Weights of a small transformer language model: vocabulary 4536, tied embeddings.
Each number is 128 + 32 x the weight over its row's rms, rounded and kept within 0 to 255. Layers, rows and columns count from 0. Numbers have three digits each. The size before them is the row's rms in percent of the matrix's.

# v: layer 8 attention value, 256x224, rms 0.0325, rows 162-191, columns 0-223
# o: layer 8 attention output (transposed), 256x224, rms 0.0405, rows 162-191, columns 0-223
# q: layer 8 attention query, 256x224, rms 0.0324, rows 192, columns 0-223
# k: layer 8 attention key, 256x224, rms 0.0324, rows 192, columns 0-223
v162 098:133160074121130103065213101098114133143138118133119107075081120168103144053101151136147142112088114133093135108137166082107132151111106141156131108050112109125117095127141084112085157148148105139146137090134077098131188113081142141140077085080110115107159120112169171123125122069124162174157147079097150228154133135088122202111182111114127188132162162158134125086097163101113136114137157150129158121093140199164116078155125122203131086102112095182116167104129136128136086168173153098144126098175120130182167152162157174081086117130161093159197076186094111157096130135111117168103105125170109196106113142116144081117135112168137164121127110141096141171164084148178092070102
o162 107:149099095131131156220140126137110138079143102122144132104113113108095135103161105133137138139160099200170110179159127208105098130161091129169154103171136141139123137074126174138121080146087147082130142146150183151124063106100124163139124093108122122150152146153100124172112078163138093150114124167085086071111112107170132029219112146122117100104156119113110088119132150174093109102137062123097166153150129109105180130069129114113130196108134117099168105197121040118116152097160148133150079102074162123077109031114135124175129105149151119087109142084136132091110138106119129173114174129069102134094166115098105179140110144175161150169155142116163202115078120104083122147112
v163 099:126178059129128134149081175118159145167141114042175088129174146114169153141155149114135134148149057161111138132121106155177137113139117177147148158137145122108143097129125162069046128131114180171118109207097216115072151101112149130129141075135102100144130098127077135125151162130088139187121151145150115109123159156147163124115141117105113132161121117148102176173144110113143150125104179151061050175138103144174126061191154150098176127137132114156113102108143114211151104133080093119103087130131097118082076101122178136118124112183131191103052146168119117170091178148168098161112125103155101147127171171101179130108182112106099095112106120144168104061138168173123118148136
o163 094:133104159103145079095155091161121140104139123178100127117153104087088100176063108182140165075130142103105130079094163079109117103101159155144125113117172095132143147139133105157204155090164058162121160046115149165157039197132126119127088157149131164108108161132176189078054159054106193061142100167150090188155116128114102148151139156143099078113122120141146115119131149143136155142156102128107166092112177112139121153062108114200131141135133107112119171141124148084126133137170147092152135117090156135199098199120113109126159140089163139148180124093129057080147107118101136115147167185134137103080068068120104122165125134129111178137145130136149124129112117099166081111116
v164 104:101092090149091123141155181117147180092119173106142124075078076105116138124183071081163088100091130135129100151094118132112126145101121121130103128161138155151086081176138101111126127089100151137108129109163152148143145126105143106114138144197138113140142199103168091138154127139080135108122181122143121128143169151188131168069088147089084119074087228120130162100149140128094142155111180087102106075147131128146102144110148118130134168114130157132135150171138087128150137133142132169117111155128175119183141208101136123138134121065096155103043123139131142179095107090126186116089115203130074186181180108139118132139163166132171158053132174095124207159081183116080190108162
o164 096:158098120118129086146133145169058102135122109097111074148130139118129068212108147188128096120176158129085121146150140144145089113095116126151088136126190109159142113136134169152145166161122121145118109111116159120098151125171125128158178128095083148101158111183126142153068199114089156128133101100122105119161126101080129088168135114132136185205129072151147127111074105152132169121136136181173149159138105103163105175181044078075139126153169128098082095123142169162097124121157119107103161103102086123111110094152166154116115147139159124134255150134091126132177150158097089127112133000135091122159132193137145144107140122114091093136144114151103050140107126128154105164105
v165 105:149162118122118093076113126073109133140083163135140139090143199197175136156143172077102119189063139127168138177106147112088141128185145175147108125164140130127043061082100117191108112130083139117169142181180139116096127139173118132132078115062129153156128175103099080138155128075123121099136153135124115140084129107108124168125108155103139121117150128150093170074156134096173097142081145118135149135112146120097114152088149156107150144153128102112128115065122136092128082149090115202113111126125126089165093084109065109156141102110088157161120148074189133154172097153112107161077132155076139167152095085115187122150125200075189156087135167137113140160217130181128102176141
o165 104:122142137055119176156119149154160119161142102113177094157094148129126096108100092128162139109205121166030126078134116089139123081124135129080160124130116103115130151138168142049146172137136136124134158137093125181096124083107143088184128123154121152130102131093125164117093112136104102125121101171100103160093098086165090119127135138171064117164051130089151080147109095163090137111143130139108124128138040099173085058135186099109151099160118126160147136182109121138152146077104119103083157174134116163145175200112132148101084206129143148103119094146086104137093126150107104077148098113143102095100154098135128193161140113141083130116085129100107083114036159117118153076034
v166 110:121155073169116191123070113098187154086110124055100069152068089124141137139138122125181119155105124138174121180127130108091100135127113142108055186159139144145123138130158131122133136148108115177137120125132182152097119165089171070106091120162091171130132147093172052138130135162136144105102152169147133123125146151113118083144113078115146124169099159140078135163128148108069127142181110147126116153178139078148159117177097116147133136160127171118126115138049099172113100066120148110161118086165111154071088102181088157174141150107056163136124150074099059111112210160145149150118151102090075120147123090148139108131115201153189188143157095117079098105137191176157152144105
o166 113:100122110083108105053157157144088144150159160157123108168148183151090092132119082134097095085141115100077075161174115075210164115105100165147145113163168117068113138101160137163133141146145097104151094125103111106160127080150134148206143136170169112112126181157117139139101124083078210128113154070150124117116142093156187131091154114080116120069100129155112149120142111101142118141160161098152097090080122234146103148123102117157177165119146149121151087138148126087130133156117143134131121121102076144108139161061133092133063119133106093165145143164209124124098141148098142113142071142134170172112137162150102160155130110136050130088058156140217070117103121093089105145149
v167 102:178096103152140129136070142115134072118178095103140108210131129102176148153157096150134129107198108122091148151140068171167101086193118123113155098141150106116158172117125141129168135130088114134052133138186112149127130150128146170129135117104192131141146155044160141132149103154097120157184146118055085123103106203104170183087104133078125140166128180146138122217127176140068139152132102116145148100160132123146164153065049206101191158130130060127162130144123084130115115114126158061164134151122143148163091103113137124090077093174097098175155120122142146141148167150106145151146119119095157112154137110098116048137130174142066160115140126159151146187119143163128115127121
o167 099:072147104138061132168142129132138236157125152141162100093111165130102171088088147132168148098094174150174102134175147131118147133093149145157148148116104158116111071164157111134129121102132144124138144108148148167106078163172147128093179115097141092128146146209119137101079116085173236142068089095176136144115190089156106089165168102147144117061137110115164141114117141108156158148078157150144105129135159144113102090171134089101050100183165169147083120126160125087113130098145119123076099072118115104133137126100145134102135142136123137089110129186157100124072066104128148103158179138172081156112106086111159198127194044133139131098163114145134156124098089131103140078159
v168 103:149159145108096170195077174144051151103149131121083136120120145167105101100183128122127134079097098161158165151095119178087146143101139135130196127106164090142111177172152123132145164151107110110202155140093153145126099173119117173105141192123126170120141123045145089083119132140152154133120151124112143140129083132091197103115127119100178092150139121151171161131190126111107116178061127153128145174133112143084113153103128108107136103039051121138126103087164167062160132119127198076130174109119092131131179116130098166081126069102140150130101068105132084140069097161099136162079066124138090082113112159074127130093124111147189167102156157114096093171157128072107135125108
o168 105:130086143128111124105129130080176132124153102165136077140173117123157102128060144135125137158121122134099070092149095064147120060136107135148094099135090185075159137120099114047106141135100126116069091115142100130165150113133116114135097144117079153142111143166157221093179109177077129152119097080149052130060139115111090102149121075159128176123174164126084128091039189120130097091169057163140151117096157090145152095149114072124136157190128153114110134143138080192137141089147092119153121144129094100126114171152153062129134182108119096081074125117105140170109120064115141066107132111138151158145135103177139131160167184121074078118110099112178152081088123125149135135133
v169 099:121185108106086116140116134121142107133147141086188116079115100082095050069170135136069116158126136107093136080132117160103148129152135131134100101173184134157075135174112115078132161075128173100102102150092127132129134162111178165141171115143128093163148149160176124208153100146179086147147108195133132121098134115134134149161079102089170064140112134159101140098135127196050105096147111133105138162154114191120143118110138177160141096122120073093180158174116107119127141124068168110120129156132169120143087128149170084112104167117171165075177186172135176143144135091156062162190167152117109153154123108144138167139142075103192115124113155191135088088112117091117106049102
o169 098:078110140192088085108139166132121146121119127206128116176137076140139208171137154126167129100080147183163180158115126175102085093112168201143097168100109098113194139148054175133128109164125137127191150114187073106100168157175119160046072125109190132179118120130162170090146114142148131151118147074130176132142168133075139111101144165157141142118146116115135070103150115197126140143184150099174103172141130080161123124181128100114075154127097153146145121111152127138192170156094106121129111167135147138081104164120093140118125110099122135152139126113105118080124120132156138076046100135166124038109132155131098083100091149143075121141144077103105171156138160136152119144147
v170 096:101143233131134145103132085127147146123113096236163123147144149147122144126112051159111085111137128146164170155120166152174170162098088143116139084159154116129078102120191094143155138143088098223216151114173102075137143155133080129152141123123070126122181127115135124117104112121149212159111135075112135145136175082170124115088164115101091090060108135098170124165122097144117151083160135175108136091165080150152130133085103117108169159170122112094155165143133181124079105134171147108083100077087129129185076113141108167126120130125152137105111131116123097110173093130094123100059078107128169127171156144150153192130072110160120141139106141055124137109135145118076111144144
o170 093:187088134120207178160172159160115090138122143116102175125078157128131069136153122101143142155130118108105105084159124105165107066177148126159105107088138140136139125140105141102163134168172173067140131130137162135128072073120103047116142180163167156076101153138092160145141125099128130144142127185112131184099094161144138158136137171125156184198115082150146160108154125147136163188121157095128159129137093092143115139147131149152139095192114179125090117058126093090131153111143150209192192172148127106104194137166176145163132112101064141201148123150082193161177144156127175131119143145116076157136170111147059077122113139109118129072130098174125141107158106078120141129139
v171 097:104198079158209168131122107161095091117168098156167082100063107103133136168152134133108179097153133167084144115186109120140116127130077112134154156144066138162096109114119128149091169141110141115156149139090123161106077145178140131155150103194135107139123165132146105144108142144179147153071189085096143173119112100124117091097132149171130120124089150135094110136047154128081147185112139170107090132071126176163178132164153105104163121127182132094104103160116098162119126180089178224127187114103140147091084169105149122116111108090110093126104093099137107075146205093148099132109116133129159127096112149178105119158095114114191103156154196160108129126163062149067088176137
o171 092:102151193111174152165181092151178150118146193093137191129134104138127096065067124102131072099083150087186140137145147162086124114067169200124078087140104097139174133166157117111132045134153152120145090095192155103142130097151140170101067120118118157103129123103154100107114144132143097111146107154076137141114107137154127161113152096175162184139140140064125147130154039156183143127167082115147156130110123154136129092148142218176113107144087079111133126083143110096093104151125110116174113187137125133087132125173136091152121173106172147133179140145110123086106086134130113141157068153131145136180135187070142146135086137101104146150114103158113135108131167092173044078103
v172 106:092134065194095139082096212127093140133120083161075125131140172050114146110166185160114104135123184144109144127111183139148099143181147123098106129136114078139133129137154130095127153114136109118109137110127145160137095103154123124102138082113176190095121152112092128161117091166133151122113137151130175117147166157127159055110178133123155133142131104118136120177099075066090165170192110142143166150109118123116094118085202078115228112141125111119138133103131155169119109100183108145147129142144143110106134176146128076128093177142098092184123102145122130164087146145201153194140107154057112097101101104097088157109170115127207058145152104114133159183107152162149103039152
o172 105:143074130069122129162105089120195153114130166090147121215119109155189086128118111104085110144143108115116117082144126123075168120074124137134081160093126153078122178142178151135139100150128140168093113107141150074162140123121147148175101098103090103153183090110139132116182135109138161147139132094141127121132101120081085214057138116128101169074100156124118180079085165139096105115128112141121143091093145125057148117229105128164141143120153138186192097150133036152134120140100094074124130081140131162116126074106049168151152122141144134080123089121137137103100161117074105088150108118162172152089089127181179076167131126174140125153112123161139136079153129077130129182108
v173 104:128169148095082166153188106150146129126113127089151084202070005070157141149123087114139129155148115129208109104084112162119151136136131112134179130161127105127107148191140073152141140117127088118156085106157196094152081187130142126152138122128133177108160079124134079121141178109146100125136102124125166133170164117138159114134102131095106174186198120154079126067169235139123176094133140135159109124104151183126144162094134125143183150128090158173102128110107079154138116106121118042080108157156190098161111111163112137120152111141131133116135085157126141090137162154146137159171114121113111149081122130174183175131131095104151116063091147132145084127156167166115079137171
o173 107:114109104145139116085125173151080182150161121171124093111122147180114083145148153088094153136141158122078179137149140095130156120087090111154146140156138156061149104134124165082157104129156119141118036106132110142133145101168096133174146113135135180169079212137169203136135143103112119105146170127139150100106146145106159101170122177123132101108074123063210160116137050152122168182116139112071123139197124097159117141117102150125072057142177154089189097144137169116088141147115147149141123125070109090103090121057145125121099162165147134189113178119165107116146105117095113127111149158115138095136209088067125148120154100181097168146120088155066185080107129139149141141153
v174 113:158159160140058128165111093116103135123185109132097158115113100169047091125090134127172133101164154107118173106084124134094088138157080111105168178124098130114134169126141100076101086134121068120120169045112117131118168126130121101131108157124098083124163125105121218091083113165137192149155116109164092100139183177086136117164128106141094158168146125143143150191127114186154117101074194127143166141116106181107158161089160132155126096120146102122123112119116108054121186136123096111156136058146081173137124099153155170036137157134086095127128101118153132152181144153115125216125146136104130099129141085148162106111153123140162171173091134049146152168091084119141167152068
o174 113:133023034097192148099127120096131203160202104123136130151143132123147152073210120153082092125128105102149081163145161120131178152150152108128109022120115162176085125096133196184167162124128190135127150104168117162117125100168144159119092118090126103166152102109123092167181045114114110155136087186145157132136105098089135099153100126108131124058124120143106117114125147095117118069171090161175116133146134130137086103107076099126156164109131183159147130104136110139118153083129145158121128119118185071136137138071105083160143158120140155159090183136138130131059155130202137133142150106124099189137175153123115101148145162181129136106169141131141149105139103154130161111146
v175 098:193147195085118110146037086144129183127096158137139131156115153045119112137150106138188146122167145095149057168111129116133145162174136147161104228156061136159116078153152170109118148110147080105132114111103119147149091117173115104169089072079095114173145134126073109153095080122056096187118169165077153148155125122089146118112123082148134138113109106127138077157134163144119095153178188205128137099122121158125073159166111108096166128065066209156114202178114163109131183105105099117126125104150121130118178108132129095084127106091161098128148161152110109168162113125112122121125125115096109141100156077137145112127144161146114085123147099096083123119164132123185147120143
o175 099:099132092125144140126137167142157146122143077110089070084123103161080123103140068141094108182086147129167155120147064136141116160115097129084128052169132099142072151100135158152144076118097112118141145097145164152105077138096116148151114153096135141085122163179153134179123146079123164097114107105093096106097142165135105102130161149054120194162100140093090101128092144101150100107088071067128119141123094130157188132129109112120133132150214106153152089069179094093055095118126158136114124111134139093177139143135069162132154182150105126109098103108110150163094131103121128107110051150129115092140141166143087053204192080107181194083108121143104117080096163170096162097086
v176 101:070118135100171190075143062182065151169144117153131135155137139096083170143107126113117160124140126178143143152132137134109207143132056181116092200107115181107164157147156102127126139116153163049126116199138191101071079139128153114130126134062129168132115121137120015137156071150097162117203110124118135144099120096188117101133129110102152130138075154077105117098149130109092139145135110161070102076120119087142146138110140174102158139132130131153104045099128100136132143169153116082138111098165141126137131120078160118100138139151150073133111104121104114132147161109115150123139160150142097150156150135056052186122119118134098213139100180174115190136130133171121115148130
o176 097:169162125157171091173170148159141041086154136094117153106103121094167105160091154162128078108132100127082123169145118111132152128142191072093143100128132110113133099121164170138140104100145112255101093099112111203178166103094134123129110162177108151099071175131168198113113200136145151104064111140169113134133097174134072170132177117170109133098175169178138142139122128120135152139132143079172083160113104151083112150147132127153133089159126125181127168198133136094103129134093136132112142129090110137101146100165140147129138111146095163055105122083159171170126141135156116175121112158153171126136158128191189124113160111128164092148152079057122095128137073083123071125126
v177 107:161170189143122179149131118171106083115094117077143115094101136085178175177121141204126123128099107171123113116111164133133131124170119095128121104098184133126113182075105105070113128097102099166108079084124170139130132169142108156104079136115049114082123155185139157166119076198138131116189132139140204132105138169102133126117181169156173095118110109091168128114099162127148019135173131175151084112149155134137107163092089110115120101170133146147131162085121128119197106118139138126150150159121147133088163114104077105055061138137163130118119108094154150097094179083156108140143171103168096191171119130150049097146164170073071090143120141111146107125116130150162120102099
o177 101:157122070103125173098069143142157128111145114213066149132153139121119095136145132073156126110179140118166163165131117172155129151112170136119133188154122166108119121121097108146152124176186110125089152164199089094132109154160116102123157169132105042129143149081129117121151116123107125130073184121124058156137171129149099120215153072067089132111109111143037109083115122188193177110068134115092145106072106092138153091152199080114128152066106121138165190168171113068105105097125085120114135108100122143128152188115091077113155128131079106160063181119134105171128094143129116115153114123114126122114128155097179132138064098111177104147125110105106189114117124130123126114138
v178 100:110172119133143106114148145097155172094135167170125155098127118142183116169080193122132139195155132087100164088075092191105152114090171135141127188198143142112097156123123133094170174142122172173148110090093115187075174140079178164130138174137106128104118114132080148156129135134131089080103118105052162220088110136092148124133069125143111141124102115123113116074097128082109164113170142103152071168095133109118054084082078136138187137082053142189142146161129128125102169157144151111092152091105124098142142130078145110079126127158146126124136162160136149089129164117136087131130114119082159166144103191120120071140111118086085102131161150193190147093111128175140083132164
o178 106:134114150163176093172047132198109169142091119091149091138136086129096137151139160092103150075126138205122136135121139151110083119086100114135137115105150145091082144124114142106158178076165085079166088168101079116169109140176104105100056123137125083169078122140140157108158075137169165174109133147127069058127174116146097164076150102139101151117107147046085119103215106135153094131125098132068096085145131120116160159105138102089084086147219143121164151161105164128151084102135137128145142158100151140112104133139064156132200132136088114148085123088081130133149065127141131135139149154165149072112110080077146145108124138125127110147150113057057146128154156130125100120100
v179 099:123108141098153147153140095145088106130116181136122145023121076158136157170121069105097151104137093194122138162163136112213095111164174125116107104138162176137113147080116129077127133159085127143090142216161064142152076140067167115103189118164164177088119151135083154103103178151148127115104190146055113115136101148117080111154158096114109188114046117158129170064138147210141138101136088114131125183147086173090128156095121128082094117106142157140191126121109176108128141112185112139167114058142154122103109142145093076165120124106140097105116137152099087132131151173127130182123184156156181150087155120126083164151114130115147105127138099125125148132110087147101087129148
o179 097:131170125163130127112154122137131107121144095111141075186114145105103085099102209098108119146074142062145094094151124164024131106149115141127173116111096178139095113178143144163126123085155122096188147094153180032160127129154062157176128152098104077176132120121141109120148052162154094209109122132113156169112096083156180141108110137107142091130167108090137101097107072120154091115132134129114126072110118100134102127124110096139138142134094093034127142168145032129153154118108158150123182195104092143115117125118151122132138115123087158194127121092158168106111152085061108124150093097086161120181095161141139132094122156158128145133137117104140169157167135108128060144188
v180 109:148120145075174101111104053085094168146109144074054139148174106137142128148137140097117087110121108113169134117085122150114056118132143147128132083141139121173157112136133163128023145132102042093162074136161126087124119147172131121123164157099090195141160172043062174122156122116114138144107105161124110098088075125181083127145124131151065133123186165112155127146142151081122137090079110124164176104141107136176113114103103134127116077178126133082186099124130150157171111128167105110117102101098154126141111126125155175124119122166132078144112109113127141181158149140151076136070150184111055106080110128188090188111151142086080153133121079118071141177172122124125109188132
o180 105:110173171081119161099100159155150166144168176113202095152105164145101124138108120157138079213112117118132094149173140110182112137166114122130169098168102104118099102169118103218183155074154187166114169135140056178104125121123132126205148112094144091144155110132108106118082117160097136130129193090136127135159122152131102159130119134138112050189091113143137186133131165138075204098088173145121137152091153117115095112103134140115177143089139128199133122057125123100077130164148107121127095193104134102111129112141177119169150137111129175096162098073137105063111099173064139130133142078100110152086181084086178110112146170126139163137187096143150095126088152129132143118135
v181 105:128130129150150079097101076135066130120187083132104096102120109163122163110161192086143117158150119137093132132102133136123156113123161096103126068152111157084108112087167138147062128103146114121161089108152095116080141098115102089134127123151210082144160059126114140110129192109124070154118122097127132039068105148155154135083156136123096098078064142144124150094154115160143080086107143135099084148124106098089094046104100188069108122124013124107082131132155130160101154161122146157125160170144120118110150107092077156126111136157102118142207107106086105147070094141108099100059095169138115189155110154116160128147124154176183081126078109154153118136093170136108141131085
o181 102:173117181090120079110152204141148098141132175119195148105151186158080103148102163155111100099096043173123117120120095167114013137129093112138121175104129144183098166144121117145193142103120111193132140159096122124118127173085138155100118171104087133126142141086118094142124095146109118112091121141129095192209125119146093120160073109105140143173140096099175119155141115161137127110110131134153122086143105107174101160143130126157135142120179122124159107096164140203179081092131098112106086086170108128162191124134184092108185150091089149031089108140134088144150130116146168144163176079129183136110093114112132159127165136098122145127186131116119121153156129048083135133166
v182 096:114190122110143166188139110120229087107084153123140110106108156088119148102180114170088135167128087106135121102086136120113157122138132158119117124134122098115141141112082152152134132139107112118194192123159071140117113101138152084104145067119090071129079178134172100122139172065133142127187124160208178095084137107088128097141081165141124097116118116112132074088108165178111141136130168075123153175109170075158184126132119122165065123074180094124059139181126046125125132103136114166102165159143106138158182155140064048109143105157149110165190131133090146137137147139101134149174118077095094124172111163138140147103179107125110105114126111162189162156130079117175145116153
o182 091:149116107162086157102066159089075111150147100147125136075103090148160126134103119121137179090096173122116128139112099166179171126128158121124110127146140109195131107106158139160094102126160121138126116074093172092096165146141115201172129098104153183152115122134119177132114109183159074144101153103023066104228191057097111077121141134077120118124122110109091111170123083096106136105136140128095088106129150125078073181105123161120184164172122142110127140120135166154099125077114075134093077088166101118100160143115128172119119139107144162058120107173161100148121140186170132125103145168146084114145067133102093134102118150064089191091103156165114096138122182156094142101100
v183 113:172081150109113157123112145130105122130185127111146137109140207194162088148091168144104118181088117181153127172096153171118139153180133114117146126148076119142090136080127105162095143109140147059114116136082147131191126125099186129111092104069069148153150144033062113073136152142147118155114161146118137143118125095135159138118115144160068150093141093142173180110090083138175146173089154176097125166163078116125145096093119104151142102156065133094146142138089159069081151081157187118138123119100122064168117143038098154163191092137125130109092123080163143108168167092162124164156149104136099131109159123126099139128072146127129193115140143119156091079144107085187150105091
o183 112:193161147107149176121119151137170162124124138111102194105181116093092150055082064131150157121201157150128078127166101119130173134103092148103133083162161141122106186176116171063160096151128116191107177208136158152080152061175134089156176153142133106094094124148201154138130112136112105088111122109148145113164111133136093169121106157131093169088179119104088105120125157154118074134154126110166101116144090073128100149147140126074168147102170101095064162107126133106161136123157122156115147152190146148109114153205137091093084128096155151150177119151112105178068080139057131061117111120121148159115118101165094128127172131180115098124059118109105090146124173130116089128121
v184 112:123136082147105111109160096091129152090133116070144083091078115136119089153170206155076129090101171100076137157150143101122188165131151132123125153113139105119187154127119138104115095114103119098168106179154143101127070136151158125163116137166060127149129151106120113162140115163158117103149114131111100118150108074163122096093173170122129117194121094079111134102118132059128119093174160093200129106121120134204162157193102087103111190155163087164126122148111089099141157088206141158048153038135110108157130126183115125083128076157111119102122120110084128147139198112076143115084143169110076122061194158080131150177103136157128150078081166136124121089109117164110131134138
o184 109:092083127108132131136122119181064110158150171095136116129087141161146113138084118106140154155130122158119151084165109091152137119114182150118122124132084157142171090125150154143156135136119138132082157113052141150196167036107125132168222156110097107140096118132157113065096103129101058127086174143166102169059162131168095119105118099117092111110122111138101145118103133128126122171093089140130122156125108116091064139107091160126164126125150099073171147104117183175143109134056076054204078159066123162078098123131149095160099167103132087118194084069161143133137089148164120188178072099096146137108169167139132146076136136110133116162127121136157090167116198113099142132115
v185 104:147097137095094132180145156116167111073070126084177095138191140126142139086140148129115173136085139174069142193145123136094170111079135110115183119129155178118054122166137064151202065072117166117077117147095116093085147093177084121145145142158115140169098116119124096114159149162176106125131116119119132176126160138121104087096201153101159112152140151109105211117103181105137182132161121129093100126087152115134140138101086090157119123124086102112075145123122101154169098171136181159057109115121107105114126111147121130116107156150122110110153162178095235095192182164130083147151147126102168116140076110152074116109104110121142098162111099107093078146096135094142085070152
o185 103:157157114154122078103103144181093119152143127179100128131057124060165112164135124069124142155159175120136158080107151163140072111118154132078058171107124109119140124102110157090097120144150121173134142144142137093188129124058150123091098146127125187103085079138189123146113081142174127142122123128154120077145141100160120181162108129170125149124182130091151077139145099131101129173114095096115062126156108142097133179125226134134155117166074115178128107134074166136039072107120093099159160121100132115117156183100135078131107044088135146101127125106171091108092108077079134165137136139098102098092119075078160171055088155120118149128152097169111163128178127169117093154155
v186 102:150129074116168126149164132103119132175124126123136149105133158124136091096112176144104174075089128133108175182120143152090140006138075073126128134087165150128164132167177124163164084113119127070086083103108163149154165083094174125134193096131129078081111149152195133111090094137129090166175145106141106074111202108122044128109179142100120147119098135114158129165131135104121162088127140105106174145060131169145089123127108136095118155199231155061139112139178119146158157176125137091149144143072114152143122150110147165188163117189175112102118138156151103099101141177157140108135073116082112142093127132129106122092141152124107166160148125124090117092094122086167140151165
o186 097:094160105141171108122131121183118119107182121129168122103047117093162130162164096129141107134160142074147085120091131150170159210123163135168128186118089109160152112122100121099087149118167157118133145142110149140123103160155131112089170162138112111096080078101115169085109157122109158063087174132102097196201095163187164108127116136160171102139147068066086156154100101120121118163153145125173106162181171091184151164141096155143110140077110109147141158090096130144051080065101179105134119155144163135120117088175058169120033139095104137125164139091120157118152127162085110175082131157119116135125168100112194109111092129127121102127142141181179109144176120102134103176131
v187 094:121117161135110087115123169088146172126088107129111068148107172161150135168144131124050139165161198130155128133146121130113102103142109113186110138182098118171125147157182130199132033140148091181104114130183140127135125141131128122166106112159149110124098091174108082176155094132149122114137111138098164146104161123097050151180123093094170134154081101149142156145134111099125186180203114087133145167137135130153102124112130104141122145154095142130113069092081110154103127092184157107125056160155131124132099121151133186107085138115166165125052109111138070122152087164137145175082159081130108197118107157135170142157123090143050042092176203123140109131109135132119119168182
o187 101:135128086082136156127090088197097140070090177084103115149100131106119129100158128107135151110077098119120144110142167082176128088073115132170156160094130103110119102167088126108132210120126178109154130100072142149109120118093082124113142107136112134121108123066147143138079172086148110106105145127172138067058069109140154078081187149195133083105105111127156124171142123100123118103055170161096125091144147137131178085125143138136191162169176137128152141134111178086192133117077116131116171108111143104170115134123122117135151079189068128140114123132156205132144130081118128072165083196124136092044172068123093085137114165122142142109090074117084139089151122138087092104138
v188 099:143077176156125125126132154065094141129110138056135141123122147181144200097194129032155154088073088121189138102089102070103151164111103119145115179131159134127104134107114122175063121137111139110186129135123083091119137184093131147158089134137181146058105116094086103142146156095107126139169141074144197159110163126151134154157102134158123096131086119152100116078164053122081120127164161146162090183114117106131088120085128159179120096125106112120136154149113139108101139198087126194121128082167111141119143133133144129121090159169136119160156095161148128089135109078107135159107198115157085070125074132089162164065104117159149123082115093030158136126131106123132131130077
o188 100:123091149117126146140114100161147101129104103151149133150127141128080066152059144163043159179145184148121128168189192170129107077163116101108146133101094066113147126130111175121189117084162147176117108152158169212089155087088149096085160167137129125193174120092131181175063097151151126122096081152107114118159054105135146105090137142154123120113110165118108137136134135160145125078125040074071118098172064181147079145124125054153169158208104135131146137126144106162178097121126179130123202149122144142153199104094110108136159112125187095146068136149107104150113170177160150135113128129146162148141148117126141118147129140106113116118139136122130077145147101109142153119173
v189 107:148152128151153129158174117121110146156077098145132182155132187109120042178164100162162153124115115130165130149115179086092143108073146133136135137116163143171112189158212173116173054105125131112104068047107093117105167140200097123144114122128171137086123116152102112100112136120172136134129086073111140136126126072042170177097131122150159092150103157197077161135086134133115149127108150059114157147150113133132146155119109117152144153090135097125103158101132122139131134136138146144090146117119144103141120145180078022160132126131127126085151158113154084115114096077165134138138194176159146137118066166079172161109110085107092125067170116194088107098150133089116075162105
o189 102:081151104182133109162133132102137129164151162155128128128129088128137205143096158041137117198117161151144146078131106119143127169159107120124068148143077166108151076131104093123087126168138139061154095172128164204138120149107162189090117132149089130200112165119172181100154068102117071121163126162118120151084134154183126135145154119145129117140186142110146124125201105117158111124129055106136137105065118147159112182143200135103099139156110140126085063130058156165113088112124177072166177094105096157104143177109132176091118112172162124130125101162103108164138135127097157142079085154096167040127168106128116155160123141132129100161125132082153084092122076168117137106125
v190 089:132132105089128115145092060086149073115143091040102088152074175052164107116110164146123114118081058142145156145139130112173106105102121131139168060143154210099139106125137140165141134144113146088154130134132113141108146137113113109067176135155118140128117123079130114054190117097206151118127155163136114165156129125194157126084072072172104134071112115117085172190134191110132143102123134079125122143130113146166107183113077105121160093121058151114076167101138166096127165093169088151148095153161085092124190137117172142102111118134167152164148134136156102178147145083106115117066116145134186151119145115138085111098109140143206066153180139115135163119143152117115121092152
o190 086:128126162159156148063096179143105195165091149217146135095200144191126139141120129120108160152143180128143143137170132124060128155119072101134111156112127133151116172125206110075137123089118086140133126152096138144151088114179137125137116136128101162171116163153134182166087203149132098181144096103078121093119108134122125127168139148094152146184155194149161087095172106095147105177110155148153157130104178135146136118109161118107123125117111122167099108137184168164129110115126106113142150152108176124157084098136149168177135142127089136110102078129144233113138187108162158146208188114134122109133100130148111171088153160134061200129169119149150107133073140112163050179151
v191 090:122102109157074116090116157115083065145089175167089128168195089186159150105119153156145141143117084088166062159121123172096115128118099102128145153146131136145101150114135108073129158138090105109152129141150155143134161201134145114121075179107135097189095142138141133169202140121119117119120123150128083137105185126122103117093103117123074114104163049170152109171180096158105186104077122151151145151082122122117089091132119096068053145084158143149116178080113123119138155151105150131115092113179114143104136162131081193100089080140130111193123131118109115123132156162180133132150040148120088108118177147109164143094119147107084115160100105173137145095231058131177080111149
o191 097:160175163111100156124112114155225198101133107143139084120125144062115140132119088170110163111103140070149159140050137118111125118120188167154125114146119145148140105140194173121071137088118121106079160154148080106175083095101084138122169135130139108101119113126165124077094113116156170129160214159090138107147076137104143099162095151111160168143124130021095106092131153129130092177183108151122149185163103102103159121084150123154170109155161110144142092118171125157158104093169132139131133165148105082106143099111172099124190152151163116117080149220101163167128088133142107107111184145119124184188106133125133088191127108119172118161136137105161113133065172128072167130120
q192 109:126065148154124111114087100075185068134140216123138115179127148109105148125153078092148138107166098130095130186104146156119122113135088118100100114139089137105120142105156080038092143134131147111159125141158147090139136122113078106148149150133100134152195182133189096133188089135172110129070159162089146114148137090077097154152132058121181101134135119216127122098102082100173121154072181118121159150077150116158152155124144142135152154169118160146116117106143078125079098063098084146114121136123071159141149159145088186153141071130108105115091086165186159164126162141119124053138187127173140081133106123068102124134153140144165131155146038138122149174172138117113095155149
k192 110:146140183134098117130101160113180129144185140114129125095122172092112178125084069105098148110138101123120131139156144138124161092107135143092097167195095080109072108146156135094069187133131136107082107130115131112119157138094092118109150180107126140114202152115223119170146142097136156077102095129098167084156145068063124167146138074131160102110081130186122090081086122104137150198134178116102129158117125149158143140126142082166119154144109099183152121065113095178061116054172120146114108183129111107112099163135086179137082111148094079077140162152139163111119157168163094103152190131213112104088110082085155145116103138122112156152133099090150145206089128140139153140124